config.yaml
norm_place: "pre"
init_std_down: 0.00779
lr: 0.00126
lr_head: 0.00707
schedule: "wsd"
Each number is 50 + 12 x the weight over the matrix's rms, rounded and kept within 0 to 99. Layers, rows and columns count from 0.

# layer 2 MLP up, 1280x256, rms 0.0805, rows 362-416, columns 192-255
57 58 55 42 33 46 53 43 43 55 52 54 54 33 25 44 57 47 52 34 49 43 64 51 68 52 53 52 57 52 48 32 47 42 41 35 65 44 41 48 51 45 47 51 28 42 36 42 57 57 35 55 47 55 46 67 63 56 50 39 42 52 33 65
38 40 58 43 47 41 31 54 41 43 49 52 52 65 33 50 47 37 69 41 48 53 53 51 39 62 60 55 49 43 58 40 66 42 44 44 70 39 52 60 57 56 51 62 52 41 34 61 49 59 38 44 44 43 51 39 53 50 34 43 48 51 22 56
65 35 40 50 51 58 34 57 56 50 79 72 58 50 50 64 35 55 25 78 68 46 36 42 43 48 52 31 38 69 79 40 55 52 50 52 64 32 29 65 38 40 48 70 63 71 32 50 69 52 57 44 52 19 53 49 62 45 51 78 36 55 58 74
36 58 38 54 48 40 53 49 53 51 59 60 34 53 48 46 68 39 52 39 44 51 74 56 76 58 68 55 38 43 62 42 36 57 52 51 49 57 39 53 44 63 34 49 35 59 39 42 54 58 30 69 39 35 55 47 37 51 71 44 65 51 42 56
48 49 47 61 40 49 50 55 53 60 46 72 56 70 52 46 61 68 63 67 50 49 59 49 31 50 61 46 62 44 54 40 44 59 39 57 41 67 63 42 47 47 68 39 44 55 53 42 41 59 37 40 60 47 48 54 45 53 59 44 59 66 43 64
61 46 43 30 41 52 48 36 70 63 47 37 53 48 38 46 51 35 47 47 61 42 58 52 40 47 78 51 57 54 39 26 29 43 30 56 43 71 76 60 50 36 53 46 47 41 41 51 44 47 41 37 52 50 43 62 52 49 52 25 74 73 37 83
50 33 44 48 65 52 52 50 51 46 51 36 60 49 37 32 32 36 54 52 58 36 62 62 44 48 56 67 40 26 60 26 42 38 65 49 39 64 64 24 72 53 36 57 54 48 44 66 63 72 38 48 38 46 31 73 32 38 55 52 57 54 42 47
55 54 55 47 40 69 45 55 43 64 68 53 65 69 49 29 62 28 62 41 44 55 62 51 60 61 54 16 68 35 43 48 38 87 35 24 36 32 41 44 33 41 48 41 74 41 40 46 53 62 49 47 43 53 26 33 50 59 49 22 58 58 44 49
45 45 62 53 52 39 45 57 30 57 60 67 60 37 50 42 48 57 36 15 35 45 59 47 57 40 50 69 46 47 64 31 65 77 61 52 56 40 60 28 43 51 49 27 54 51 38 39 49 41 51 50 57 49 59 60 43 55 39 67 77 32 52 33
42 32 48 58 35 52 30 44 56 46 59 67 35 54 51 40 16 24 52 56 28 47 47 22 64 44 69 43 55 40 61 51 60 43 53 44 36 36 55 45 59 56 50 50 34 52 58 55 45 65 34 58 50 32 61 43 81 42 45 54 66 58 47 61
61 63 50 42 37 41 39 59 41 53 38 35 64 61 55 58 41 60 40 65 49 46 43 35 51 51 42 49 52 39 35 42 58 63 63 71 52 50 52 48 54 44 46 32 49 44 56 55 27 45 77 50 31 61 29 48 40 45 71 18 32 60 20 58
37 69 47 42 26 57 35 47 47 51 49 50 32 62 43 47 66 44 54 57 49 46 41 36 49 55 49 24 60 37 58 71 65 47 63 61 65 32 51 45 64 29 62 34 44 56 48 53 45 68 48 49 39 41 48 56 45 53 46 42 47 24 42 41
54 41 68 29 45 58 39 65 71 70 44 63 51 44 46 56 46 36 35 61 45 46 67 29 45 40 46 55 58 65 43 36 50 43 65 72 39 35 38 42 32 18 51 39 74 56 46 54 63 47 54 46 51 48 61 62 54 40 44 25 64 60 31 50
44 60 57 41 71 67 49 55 59 57 63 42 68 63 36 36 49 63 74 56 53 47 43 58 59 54 38 46 38 60 53 55 47 44 27 29 34 48 51 48 47 39 39 63 63 72 56 49 53 54 53 48 53 44 62 55 64 51 37 45 59 48 49 70
42 51 42 50 56 44 50 44 44 48 62 34 37 60 45 43 47 46 43 42 49 59 48 57 38 39 51 42 41 71 50 69 35 59 37 44 53 55 51 73 55 22 48 53 60 43 56 36 52 49 62 47 65 55 30 40 35 29 53 43 54 56 45 35
55 43 47 50 41 49 26 50 53 76 46 52 57 51 40 57 59 50 51 43 66 39 67 50 40 27 28 52 60 40 54 68 36 62 35 62 66 67 47 52 61 47 50 51 39 48 48 56 54 37 43 50 48 45 41 37 51 47 51 42 65 41 63 50
41 46 48 48 45 31 44 58 63 51 67 45 77 71 57 33 57 39 57 54 35 65 54 40 37 20 49 47 44 37 37 28 42 66 49 51 55 67 60 39 46 41 50 59 55 60 54 68 47 44 42 52 66 49 63 46 50 61 71 35 64 47 31 40
22 50 59 27 68 52 49 54 67 68 53 51 51 35 39 44 50 44 44 46 63 45 57 59 57 58 49 34 49 48 47 54 41 62 31 24 48 77 62 64 62 28 61 38 38 49 54 68 48 49 29 66 65 54 47 42 65 46 65 61 57 55 58 70
44 49 57 56 62 64 51 42 51 46 67 45 72 37 43 41 34 51 60 32 53 53 57 47 43 36 48 32 41 35 49 48 38 49 30 51 82 49 58 62 46 48 31 34 55 40 54 46 40 59 51 61 40 52 36 30 51 43 73 59 36 54 34 53
29 52 49 54 63 55 54 49 47 52 84 41 61 66 42 38 43 56 71 27 48 37 40 52 50 38 43 46 39 55 39 56 49 38 49 49 65 67 65 43 56 20 38 53 76 46 33 37 29 57 55 40 51 52 46 71 36 57 40 43 46 65 41 48
52 35 61 40 49 56 58 60 53 54 57 41 80 52 38 50 40 32 44 45 67 51 37 47 64 60 64 48 50 28 47 54 52 40 35 53 31 49 49 63 27 49 38 60 61 23 52 50 40 63 41 64 46 32 58 67 55 57 54 36 58 55 18 45
30 60 62 52 37 61 42 51 55 65 48 41 32 49 51 39 45 58 31 42 38 39 42 62 52 28 34 45 36 55 47 53 44 44 49 58 46 76 66 55 33 33 58 51 43 49 72 63 46 37 57 63 58 43 53 45 55 48 44 58 46 47 53 50
61 46 46 55 48 66 49 62 35 64 51 30 34 61 55 51 53 46 29 44 51 51 41 63 59 49 47 59 54 47 47 51 30 55 57 54 64 43 60 47 43 51 33 48 55 41 48 50 46 43 57 59 45 60 51 64 46 40 55 63 53 36 51 40
58 46 65 43 51 48 71 41 46 64 42 53 42 57 65 47 38 58 63 34 64 52 39 21 64 48 24 36 37 57 71 65 39 58 54 50 67 69 63 43 59 54 36 52 48 43 65 44 49 53 52 36 50 41 54 42 70 57 51 58 60 79 32 54
61 57 51 40 56 30 54 52 85 48 72 21 28 33 44 38 39 53 45 39 50 64 64 44 78 42 78 28 49 26 41 40 33 54 50 51 49 54 61 36 43 33 51 62 54 73 39 28 35 48 58 45 60 44 32 83 53 47 31 59 40 48 38 41
29 70 77 20 50 58 45 59 52 69 28 62 30 47 63 53 26 36 60 29 48 30 69 49 68 60 46 42 08 44 59 46 66 55 63 61 41 47 69 69 38 51 24 64 43 38 58 57 44 76 69 67 59 64 38 28 59 34 45 64 59 41 72 37
42 57 55 49 43 79 63 61 60 50 61 39 66 45 39 34 63 87 40 42 51 35 47 37 49 44 38 62 51 37 65 28 56 53 59 62 44 34 64 39 39 32 48 42 51 62 54 57 29 41 44 58 41 41 47 84 46 36 51 47 43 53 48 66
54 48 50 37 59 67 61 48 51 59 54 57 67 56 36 40 30 59 52 68 40 50 49 41 55 51 39 42 55 52 46 39 50 48 37 41 54 56 58 66 47 47 53 69 38 35 49 63 51 65 41 60 39 52 38 46 41 55 18 53 68 49 24 46
23 51 52 28 44 51 47 40 49 65 50 45 57 47 44 38 61 54 50 48 37 44 73 52 60 57 43 50 69 46 58 51 39 55 42 51 35 60 56 50 42 22 46 45 44 66 46 62 58 53 44 45 38 61 47 68 48 50 29 60 55 61 44 48
56 43 71 66 29 34 15 65 40 36 58 50 43 29 53 20 58 43 73 56 54 55 50 42 41 72 41 30 48 20 38 38 53 46 67 46 37 65 60 73 73 59 57 59 67 38 57 41 53 38 55 51 54 58 63 82 47 49 50 33 67 61 38 42
47 55 76 42 64 31 71 53 55 45 30 35 46 52 49 47 50 64 33 29 39 39 64 36 53 77 50 53 56 38 53 60 57 54 46 53 48 51 78 43 37 32 28 35 53 66 50 74 70 59 53 84 49 32 60 32 56 56 36 60 63 61 48 49
49 51 77 47 53 68 33 30 34 67 53 55 46 54 47 41 47 46 34 30 36 42 69 63 37 51 44 50 32 54 63 19 67 52 38 74 63 43 27 74 45 56 54 67 47 65 53 64 64 31 65 45 51 30 58 57 65 33 50 53 32 45 73 40
50 45 42 23 61 50 22 35 61 53 47 54 48 45 30 51 71 51 58 65 52 51 52 54 35 57 49 34 62 54 54 55 45 45 43 59 60 45 48 40 48 30 56 54 72 60 49 65 57 39 33 42 51 56 46 44 61 52 50 31 41 51 47 43
39 49 48 56 58 63 53 49 48 58 62 61 58 35 31 20 37 43 50 29 43 60 57 54 71 47 72 39 58 30 32 79 29 57 29 28 63 56 33 48 34 49 32 45 48 33 50 76 36 51 63 67 59 55 44 44 71 40 52 54 60 55 40 52
53 50 49 42 64 64 59 52 33 55 76 50 39 40 53 20 43 64 53 60 36 57 55 39 59 54 54 44 45 53 40 36 45 46 53 57 42 41 60 37 30 63 31 56 65 81 46 22 81 63 58 67 69 30 52 61 55 49 66 36 28 66 43 58
45 66 53 40 39 54 45 56 50 55 22 59 55 43 53 45 61 56 43 44 51 50 50 52 58 42 49 46 51 64 46 53 42 41 79 55 67 64 41 48 58 54 41 59 47 50 67 49 53 16 40 71 59 43 54 60 68 52 71 33 61 63 54 45
52 75 56 48 46 59 70 58 53 73 41 58 52 61 42 50 53 52 64 35 48 60 61 52 52 36 53 61 38 47 58 60 54 61 48 26 41 47 58 33 50 35 57 59 73 49 41 65 38 73 55 42 52 30 54 40 52 48 59 63 55 44 44 80
56 41 59 37 63 45 53 49 43 64 41 60 43 48 54 24 37 43 79 33 53 35 40 44 46 51 62 31 41 36 53 30 38 55 41 47 45 67 50 63 34 65 46 65 48 38 50 51 42 70 46 58 62 31 34 46 54 44 58 58 61 56 63 51
48 56 50 54 47 53 62 49 45 48 60 59 48 46 42 15 24 47 70 51 57 40 43 60 49 62 66 28 61 43 40 50 27 59 63 38 64 67 49 39 65 63 35 39 36 64 40 65 17 48 39 76 47 42 47 55 78 38 52 29 41 69 41 46
61 48 56 64 40 45 57 65 40 59 44 62 46 44 42 58 53 68 69 49 36 48 68 55 53 60 56 60 47 80 70 34 65 45 31 53 50 44 41 23 38 52 34 53 57 37 58 46 37 56 66 56 54 50 35 66 53 54 61 54 36 43 41 77
47 40 73 42 70 32 55 41 62 49 54 30 44 46 43 46 45 46 58 57 52 59 44 52 54 58 43 43 62 47 47 53 43 50 60 64 41 41 30 43 59 45 51 41 47 63 69 37 35 62 72 49 73 59 36 43 60 51 37 51 42 54 41 49
17 65 50 41 53 72 57 19 73 80 36 47 61 57 44 54 52 34 50 45 29 54 99 47 52 58 51 60 44 36 46 40 54 61 44 38 45 59 42 50 74 55 20 45 57 41 44 68 60 55 39 71 54 41 59 61 38 48 53 44 52 43 33 44
47 40 57 33 39 52 57 49 53 57 47 31 63 64 50 56 42 33 57 58 26 31 53 44 37 48 48 49 64 57 59 31 61 58 68 57 56 66 53 51 36 67 46 55 44 43 57 53 40 53 63 49 70 37 45 53 41 60 50 55 89 48 64 31
43 64 37 45 43 67 49 59 76 53 38 53 30 35 49 54 43 73 60 71 52 44 38 35 40 60 39 26 55 54 42 47 37 60 56 47 40 56 46 54 40 46 42 59 37 55 48 46 54 65 62 53 62 50 52 74 47 52 68 59 53 42 47 54
51 47 47 38 50 47 45 35 52 54 47 40 74 33 63 46 49 30 64 57 46 41 62 46 75 44 34 38 55 43 65 34 35 60 43 51 67 50 60 74 46 51 43 60 41 50 66 47 55 64 32 59 54 60 32 46 53 17 46 52 46 67 60 47
63 54 62 55 39 54 58 46 68 59 47 38 26 53 53 50 53 70 42 29 37 46 69 49 68 57 67 19 57 63 54 62 56 56 61 64 67 64 63 49 74 45 65 49 51 40 47 64 35 47 44 50 65 54 61 65 52 26 46 57 72 44 44 52
51 60 39 54 47 33 48 30 52 54 34 60 49 25 56 63 57 34 32 27 56 56 48 55 33 52 68 59 29 48 70 38 55 58 59 62 66 63 72 52 43 60 47 42 59 68 56 56 54 70 48 42 61 41 57 36 44 33 61 44 41 40 42 38
69 48 65 49 59 61 36 67 76 57 66 43 58 54 53 53 35 64 56 43 40 37 42 38 46 35 42 31 45 61 57 30 57 56 44 49 69 50 65 50 29 20 54 48 50 58 56 69 43 58 47 65 41 32 48 21 73 38 37 38 52 41 55 63
59 37 48 52 45 65 63 49 51 64 36 78 65 39 51 39 28 31 60 55 50 33 63 50 83 37 63 57 42 29 42 45 70 76 60 43 65 50 40 35 64 65 42 37 55 48 69 66 41 49 44 65 88 53 20 59 49 45 26 59 45 51 42 42
61 37 29 61 52 66 57 50 53 48 56 56 55 53 46 56 68 56 66 51 56 49 52 38 62 59 45 38 38 36 46 46 47 34 65 40 68 61 74 14 24 45 49 42 55 55 51 58 33 58 53 49 41 25 30 34 41 53 73 54 62 43 54 63
50 52 42 60 37 55 49 39 51 49 39 49 41 62 33 42 40 43 46 58 45 51 46 51 30 49 43 37 35 54 38 46 51 57 25 31 45 53 56 77 65 40 42 47 53 55 46 61 33 59 44 64 66 44 43 68 32 46 51 47 73 52 64 57
41 70 52 48 37 52 17 54 64 59 59 59 31 70 41 29 52 44 60 63 50 21 64 44 58 53 43 44 38 62 46 61 57 69 60 18 39 50 31 41 56 61 47 61 32 27 41 78 35 70 46 53 39 43 48 39 73 47 66 51 55 64 33 51
53 63 55 56 33 64 64 54 50 62 46 48 47 76 47 39 55 61 26 47 45 63 69 38 34 53 55 55 71 57 46 40 42 62 54 50 48 51 39 42 52 60 41 53 59 36 79 44 34 61 39 63 45 48 48 56 65 40 67 39 46 64 42 54
42 40 32 52 71 62 33 46 45 58 40 52 59 41 37 52 43 41 52 50 48 47 55 62 44 33 67 38 44 45 66 24 41 41 38 63 68 29 38 52 40 41 55 47 34 42 59 73 50 50 59 73 51 59 34 54 39 50 69 22 51 60 50 59
62 58 46 56 51 48 44 61 53 39 57 39 39 32 59 58 41 51 41 54 16 62 61 24 61 59 59 56 58 50 46 49 22 58 48 70 31 70 53 50 36 31 43 32 46 30 52 44 51 51 67 75 49 39 36 48 24 29 69 41 42 44 39 79
# layer 2 MLP down (transposed), 1280x256, rms 0.0735, rows 362-415, columns 192-255
47 49 73 43 51 47 48 53 54 51 44 45 59 48 54 64 72 46 47 60 35 32 48 49 50 67 27 60 71 34 47 47 37 59 35 43 62 57 65 63 48 65 65 34 54 72 65 55 62 41 61 44 46 38 42 42 50 59 24 54 26 55 47 33
54 36 52 56 47 25 55 30 74 51 40 42 37 58 47 51 39 44 38 56 32 40 39 48 65 45 51 36 62 47 66 44 51 42 30 35 55 49 46 69 41 64 48 38 31 39 48 35 55 57 52 53 45 51 43 77 51 50 47 71 53 71 64 58
67 47 24 47 55 54 48 52 52 35 61 50 60 99 55 55 51 65 27 54 44 42 63 69 52 45 39 55 44 32 55 54 55 56 55 50 48 57 56 64 31 44 49 48 67 42 60 44 60 42 63 43 49 42 28 48 55 53 35 40 55 37 71 42
59 34 52 63 51 36 45 48 31 56 44 65 66 45 70 51 52 57 48 32 68 40 66 57 46 38 44 35 43 59 63 43 38 34 43 64 38 49 29 56 54 57 49 49 59 42 58 41 26 55 67 53 44 72 53 54 48 56 45 25 46 57 37 33
38 40 45 38 52 62 49 48 57 49 51 54 56 58 65 37 64 51 59 46 53 49 64 20 55 25 40 64 55 28 55 82 47 33 33 62 61 33 31 55 49 40 33 44 41 63 55 46 63 56 43 36 66 52 44 65 59 61 33 56 51 53 59 43
56 53 55 42 60 36 41 53 83 49 42 48 53 61 63 47 60 49 48 54 81 49 58 40 26 49 67 57 46 42 41 33 37 43 48 54 57 46 45 55 23 39 76 59 44 56 64 49 49 49 40 45 35 80 12 44 47 36 41 61 56 41 48 67
40 68 60 29 50 53 65 28 58 59 51 55 65 74 30 60 46 53 48 38 47 30 38 71 46 76 35 50 48 48 59 56 49 59 43 14 68 53 43 55 65 54 34 45 61 62 69 60 47 65 54 67 68 72 62 34 54 70 35 78 48 40 81 67
55 23 51 61 51 30 24 77 65 38 52 36 36 61 56 43 53 38 45 48 30 58 42 27 57 41 42 28 20 46 67 40 43 47 49 70 63 44 67 75 63 31 39 41 58 54 58 33 72 12 40 41 49 65 60 55 66 43 47 51 62 34 47 23
71 71 46 80 43 35 41 31 80 33 56 49 42 42 75 45 33 24 56 64 57 58 35 20 66 54 45 53 57 37 59 39 61 56 50 50 35 50 28 48 47 45 45 24 53 89 50 64 71 46 42 83 56 40 71 52 62 45 56 30 23 52 38 57
49 20 31 60 40 52 56 36 67 62 54 45 59 49 59 81 46 47 52 40 61 42 36 38 70 61 39 54 34 51 46 51 51 50 54 53 78 70 53 70 41 56 52 60 29 33 64 62 51 49 44 43 47 51 51 56 41 55 51 64 39 67 45 46
39 45 35 54 37 58 54 49 46 42 41 63 37 47 73 61 52 42 40 39 68 53 55 48 71 78 42 48 32 39 47 51 47 52 57 23 56 59 61 70 74 41 53 50 36 46 74 54 74 70 39 35 42 55 53 86 63 65 52 48 58 72 49 64
50 56 47 42 55 47 38 46 64 23 06 61 48 46 53 59 61 46 52 55 50 48 24 51 42 54 54 44 50 33 61 49 58 33 54 31 72 34 69 68 46 47 49 38 37 59 59 48 42 57 57 46 58 49 42 51 43 66 76 60 56 57 51 32
67 48 49 41 43 31 46 65 58 43 24 24 71 62 74 50 71 38 38 64 60 75 53 43 39 79 66 40 65 62 38 49 60 57 60 54 34 68 61 57 60 47 68 57 72 56 54 49 44 49 60 68 60 58 59 34 46 69 44 74 62 65 44 55
45 55 46 49 54 34 47 53 61 63 41 52 37 47 59 51 45 44 43 69 48 38 68 61 34 37 51 41 48 51 58 31 54 56 32 41 46 36 59 45 53 71 74 47 61 61 50 45 52 32 69 47 43 59 38 60 50 57 65 55 23 44 54 52
56 50 45 39 66 36 45 46 61 45 45 40 68 33 59 53 38 44 54 75 30 54 54 40 54 48 49 46 45 43 43 55 43 58 22 56 65 67 60 67 31 45 41 52 41 36 60 49 71 41 58 74 36 48 43 30 40 47 69 46 38 44 35 44
30 62 71 24 56 70 45 61 66 37 41 42 55 38 51 33 48 57 38 50 40 29 45 64 54 51 53 63 56 57 54 51 35 48 36 64 52 50 55 32 53 46 62 45 45 52 73 70 40 52 76 87 61 77 60 59 41 60 72 56 57 45 41 64
42 55 51 61 59 61 57 50 29 55 56 40 71 74 55 67 66 67 44 62 38 64 54 52 76 66 54 38 56 59 30 77 53 50 47 38 41 57 46 38 41 64 78 26 53 30 52 41 57 38 47 40 30 32 71 62 44 51 64 55 50 52 51 59
47 43 43 64 35 65 55 62 50 48 41 62 77 40 36 37 66 46 60 84 40 52 44 45 42 81 47 60 55 70 62 47 51 54 45 60 35 39 47 54 50 67 22 33 40 49 50 50 55 46 58 49 22 35 75 23 65 75 64 53 36 51 45 75
50 59 40 33 51 33 49 34 47 32 36 56 44 46 66 55 52 39 54 61 58 41 50 49 65 57 48 44 52 33 38 73 46 59 45 42 47 49 49 41 50 61 57 43 58 52 55 54 57 29 34 39 53 67 62 71 34 62 56 52 52 46 31 33
61 47 50 39 50 42 44 37 68 57 31 62 51 41 48 46 43 32 36 53 57 69 62 63 57 55 61 51 66 43 57 50 39 61 44 35 60 40 52 33 61 55 55 64 52 29 48 55 48 67 62 63 31 65 62 56 65 55 40 95 52 55 48 57
34 37 64 50 53 40 40 27 60 56 49 28 62 55 49 52 60 42 69 61 54 66 33 51 59 59 45 54 48 37 58 53 62 54 37 38 57 54 54 43 47 48 54 52 54 49 45 58 53 66 50 55 38 59 67 46 46 55 50 58 33 46 24 53
67 58 52 25 35 61 62 52 57 62 51 42 35 64 60 46 27 54 63 61 60 46 54 45 45 32 59 52 44 63 73 41 51 48 55 54 50 48 65 49 39 56 64 41 37 43 41 67 36 47 48 66 40 77 32 27 30 32 35 41 63 47 57 40
45 57 60 35 50 37 51 36 54 48 57 55 44 52 29 53 49 38 64 45 57 45 54 55 59 55 58 48 56 56 47 58 56 46 76 34 57 60 43 58 70 46 55 47 40 54 59 62 48 49 48 49 40 53 56 55 43 51 47 72 62 69 49 50
31 34 45 44 33 39 55 47 47 41 37 40 45 45 36 49 51 46 47 70 50 28 46 58 56 40 34 37 69 69 39 59 46 23 60 37 47 60 44 53 75 42 54 33 42 69 73 52 60 40 70 52 63 42 69 72 50 79 63 62 68 61 19 45
32 43 29 35 68 50 52 78 59 48 54 53 35 74 49 40 61 47 63 47 44 34 66 52 38 38 37 56 67 54 60 58 40 50 55 50 40 59 46 39 56 42 59 35 38 66 42 42 46 47 43 49 49 53 36 51 65 49 41 44 73 47 41 53
43 62 42 38 66 29 47 45 71 56 38 65 65 75 43 63 36 59 53 34 52 33 53 54 31 33 65 50 33 38 54 43 54 35 39 46 57 50 49 64 43 49 65 40 66 49 63 65 36 49 62 33 42 57 57 54 51 46 57 63 48 36 53 45
68 52 50 20 45 35 33 58 18 53 34 48 46 46 25 52 57 58 77 54 74 55 35 58 27 41 41 28 38 51 52 33 39 61 17 65 44 64 64 70 36 65 43 38 61 50 38 55 24 63 43 44 38 34 43 53 51 58 61 39 71 38 56 45
45 54 42 48 55 49 56 31 58 37 53 41 56 52 39 75 57 49 37 67 40 51 58 47 51 47 53 58 69 42 57 53 50 52 54 60 46 50 52 32 48 51 44 65 51 51 56 68 57 36 65 44 50 53 45 57 60 80 46 51 45 38 57 58
48 57 48 28 45 34 52 49 53 42 32 54 44 42 55 56 48 47 36 50 44 56 51 61 44 39 67 54 65 40 33 56 52 51 56 62 42 51 43 61 48 29 56 40 37 57 51 30 54 58 68 36 51 43 51 67 22 50 20 60 73 49 38 57
34 53 37 45 50 56 62 14 41 31 58 51 46 72 41 50 59 65 49 39 58 37 47 50 46 27 26 53 37 49 47 49 42 38 47 55 62 51 60 46 50 46 48 26 47 67 48 51 65 83 46 43 75 24 58 53 39 53 44 64 40 57 33 31
40 60 42 42 57 41 47 46 50 66 32 71 28 38 45 41 53 53 44 52 57 45 41 58 39 28 34 52 70 50 51 52 54 34 50 57 63 45 58 31 70 46 45 54 52 56 53 23 49 64 55 44 52 48 54 62 43 78 48 58 60 51 74 55
51 37 36 53 54 55 66 43 27 40 60 52 62 50 54 39 51 31 34 43 41 48 72 64 47 54 54 57 44 62 24 55 69 28 79 38 29 67 49 50 51 62 53 67 60 44 68 59 55 35 47 54 28 64 50 59 45 70 24 50 54 35 52 34
70 46 35 49 59 46 66 37 34 45 55 36 53 35 50 61 37 53 62 25 47 16 47 53 38 26 41 60 70 48 54 21 56 49 35 59 62 42 66 47 67 27 59 52 39 45 47 38 38 36 66 62 34 69 41 51 49 53 50 75 40 49 45 54
37 52 52 74 61 35 55 66 61 57 44 53 57 25 54 63 36 45 52 63 64 42 59 49 69 69 63 62 60 37 58 63 48 51 36 56 59 50 40 44 35 28 71 48 46 41 51 48 68 42 60 61 56 63 42 66 40 47 38 64 44 62 51 30
55 57 73 38 57 65 24 32 54 33 50 43 91 46 58 58 58 47 40 49 46 51 43 42 59 42 69 50 61 41 27 62 51 64 34 57 69 69 41 56 52 52 67 40 41 49 38 35 51 47 64 46 31 61 48 55 54 48 51 42 56 40 60 44
53 51 44 63 36 50 63 33 60 54 48 47 69 54 56 54 49 61 43 66 57 62 67 50 46 49 71 57 55 49 68 69 42 37 42 46 50 50 59 61 20 40 43 43 59 56 66 63 53 63 51 53 33 69 56 37 55 29 29 32 45 48 59 52
37 60 57 31 39 69 60 74 40 49 49 61 48 41 79 53 65 60 39 58 43 44 34 39 62 47 55 42 55 49 42 73 49 63 78 39 49 45 47 52 47 47 43 54 62 41 68 41 44 54 43 50 44 70 47 69 63 17 51 32 42 58 37 54
25 55 57 41 31 47 45 16 86 30 39 52 34 38 58 45 69 49 24 32 59 78 57 66 55 62 46 63 63 45 40 68 53 56 55 48 56 33 67 45 27 48 34 61 60 56 46 53 45 60 40 42 46 53 77 68 59 48 44 40 42 45 66 62
36 40 19 43 68 49 47 54 53 57 37 43 65 33 33 68 45 58 29 36 48 52 23 59 31 47 62 53 57 46 59 55 49 37 71 78 50 47 39 53 47 43 61 65 51 41 46 48 48 55 63 53 55 53 34 50 60 58 44 59 42 31 55 56
55 65 44 46 57 49 50 47 51 63 56 51 62 50 61 51 56 46 57 57 45 49 48 33 63 25 34 45 53 42 66 40 51 66 57 74 35 54 57 49 62 52 45 62 33 62 62 57 54 47 43 43 42 62 41 61 52 43 51 79 48 72 37 56
62 45 61 51 31 27 43 54 60 40 50 44 60 48 79 66 41 49 42 71 53 53 30 55 58 31 35 60 76 39 60 40 44 47 48 74 39 24 51 18 42 48 45 48 53 58 66 45 47 52 47 45 48 57 47 42 46 49 51 49 36 38 45 47
40 49 53 77 60 68 53 49 52 62 43 37 47 52 55 54 41 38 48 61 70 64 62 30 62 59 52 81 16 46 39 30 70 48 58 58 52 25 64 39 62 33 38 39 55 50 56 36 34 53 86 48 41 65 63 44 13 53 19 60 57 58 46 41
52 67 53 50 51 38 57 56 63 61 48 55 53 47 79 57 48 47 49 67 31 58 44 31 57 49 29 33 71 43 51 21 45 45 51 57 61 33 61 32 71 54 62 31 36 45 68 51 43 31 58 46 43 61 46 66 40 56 64 68 53 42 60 62
40 52 38 54 35 45 56 40 69 49 41 54 62 46 31 71 57 51 58 42 57 50 50 45 54 38 63 42 52 47 41 37 47 28 48 56 61 40 49 41 36 69 27 55 65 80 44 65 66 77 61 86 62 52 80 42 47 42 59 40 54 51 34 44
65 58 53 43 43 49 56 39 62 42 34 49 32 55 62 67 78 41 63 64 58 47 16 48 59 52 47 54 51 51 58 48 42 60 55 54 51 43 67 45 40 56 55 66 47 48 43 52 66 50 50 72 30 59 63 55 52 43 86 67 50 69 31 50
58 36 48 68 44 24 38 65 50 46 34 52 65 61 37 53 46 51 60 77 65 30 34 54 42 41 50 51 51 40 53 71 43 50 28 61 37 42 52 46 37 53 33 43 31 48 39 64 59 34 51 45 33 50 44 50 47 61 79 49 48 39 44 32
46 51 34 54 70 40 40 58 67 49 28 59 52 58 48 63 47 49 35 53 67 49 52 42 38 58 66 35 69 34 52 47 63 54 52 60 48 42 45 49 60 35 63 52 60 57 40 56 39 54 25 58 44 49 68 54 47 34 64 58 35 42 43 48
31 37 32 38 65 51 48 64 25 29 53 61 32 52 40 42 70 57 48 35 56 48 43 64 32 48 25 58 43 33 42 66 36 66 50 40 58 57 53 55 50 69 29 64 32 46 58 73 57 44 59 54 55 58 45 59 37 48 51 24 33 45 50 35
66 72 60 57 38 45 52 59 54 42 64 66 50 41 55 38 54 50 68 47 75 49 40 65 32 62 64 51 46 45 51 52 43 38 44 64 38 72 46 44 30 54 74 56 60 44 32 56 57 71 39 16 39 53 39 44 44 51 69 49 63 58 60 20
51 64 52 39 47 47 47 66 69 45 36 54 49 49 58 65 48 57 36 60 49 12 61 53 49 53 58 39 59 35 44 60 49 75 35 63 66 42 55 73 38 74 39 31 39 42 58 58 44 62 59 47 46 68 31 55 66 51 66 63 37 42 55 40
46 57 51 20 38 43 41 57 49 43 54 61 39 67 56 58 57 72 40 57 54 51 55 49 56 71 67 46 75 40 51 59 41 37 83 38 72 60 51 24 47 47 50 45 45 58 51 59 51 60 29 45 59 26 54 36 47 50 41 49 26 39 57 50
60 47 58 29 59 03 36 37 61 44 40 48 35 58 37 39 43 36 43 30 63 17 54 38 32 35 47 57 52 34 61 37 43 60 32 56 67 48 34 80 36 47 28 16 63 43 64 65 65 71 58 45 59 44 52 42 50 75 40 53 52 89 37 65
80 39 54 46 35 46 36 43 39 57 50 34 56 18 65 44 26 55 41 35 56 42 47 33 39 49 50 71 55 62 60 52 17 33 59 58 46 62 41 29 51 46 36 48 57 47 43 59 62 37 54 74 51 59 67 48 48 57 49 77 40 60 34 29
54 56 41 41 62 30 47 51 68 47 70 46 75 52 58 33 61 28 74 60 59 55 40 51 54 39 50 43 44 37 39 49 48 61 53 64 50 46 53 45 49 34 65 42 68 54 43 62 63 57 58 66 43 34 21 55 57 58 62 75 47 47 73 43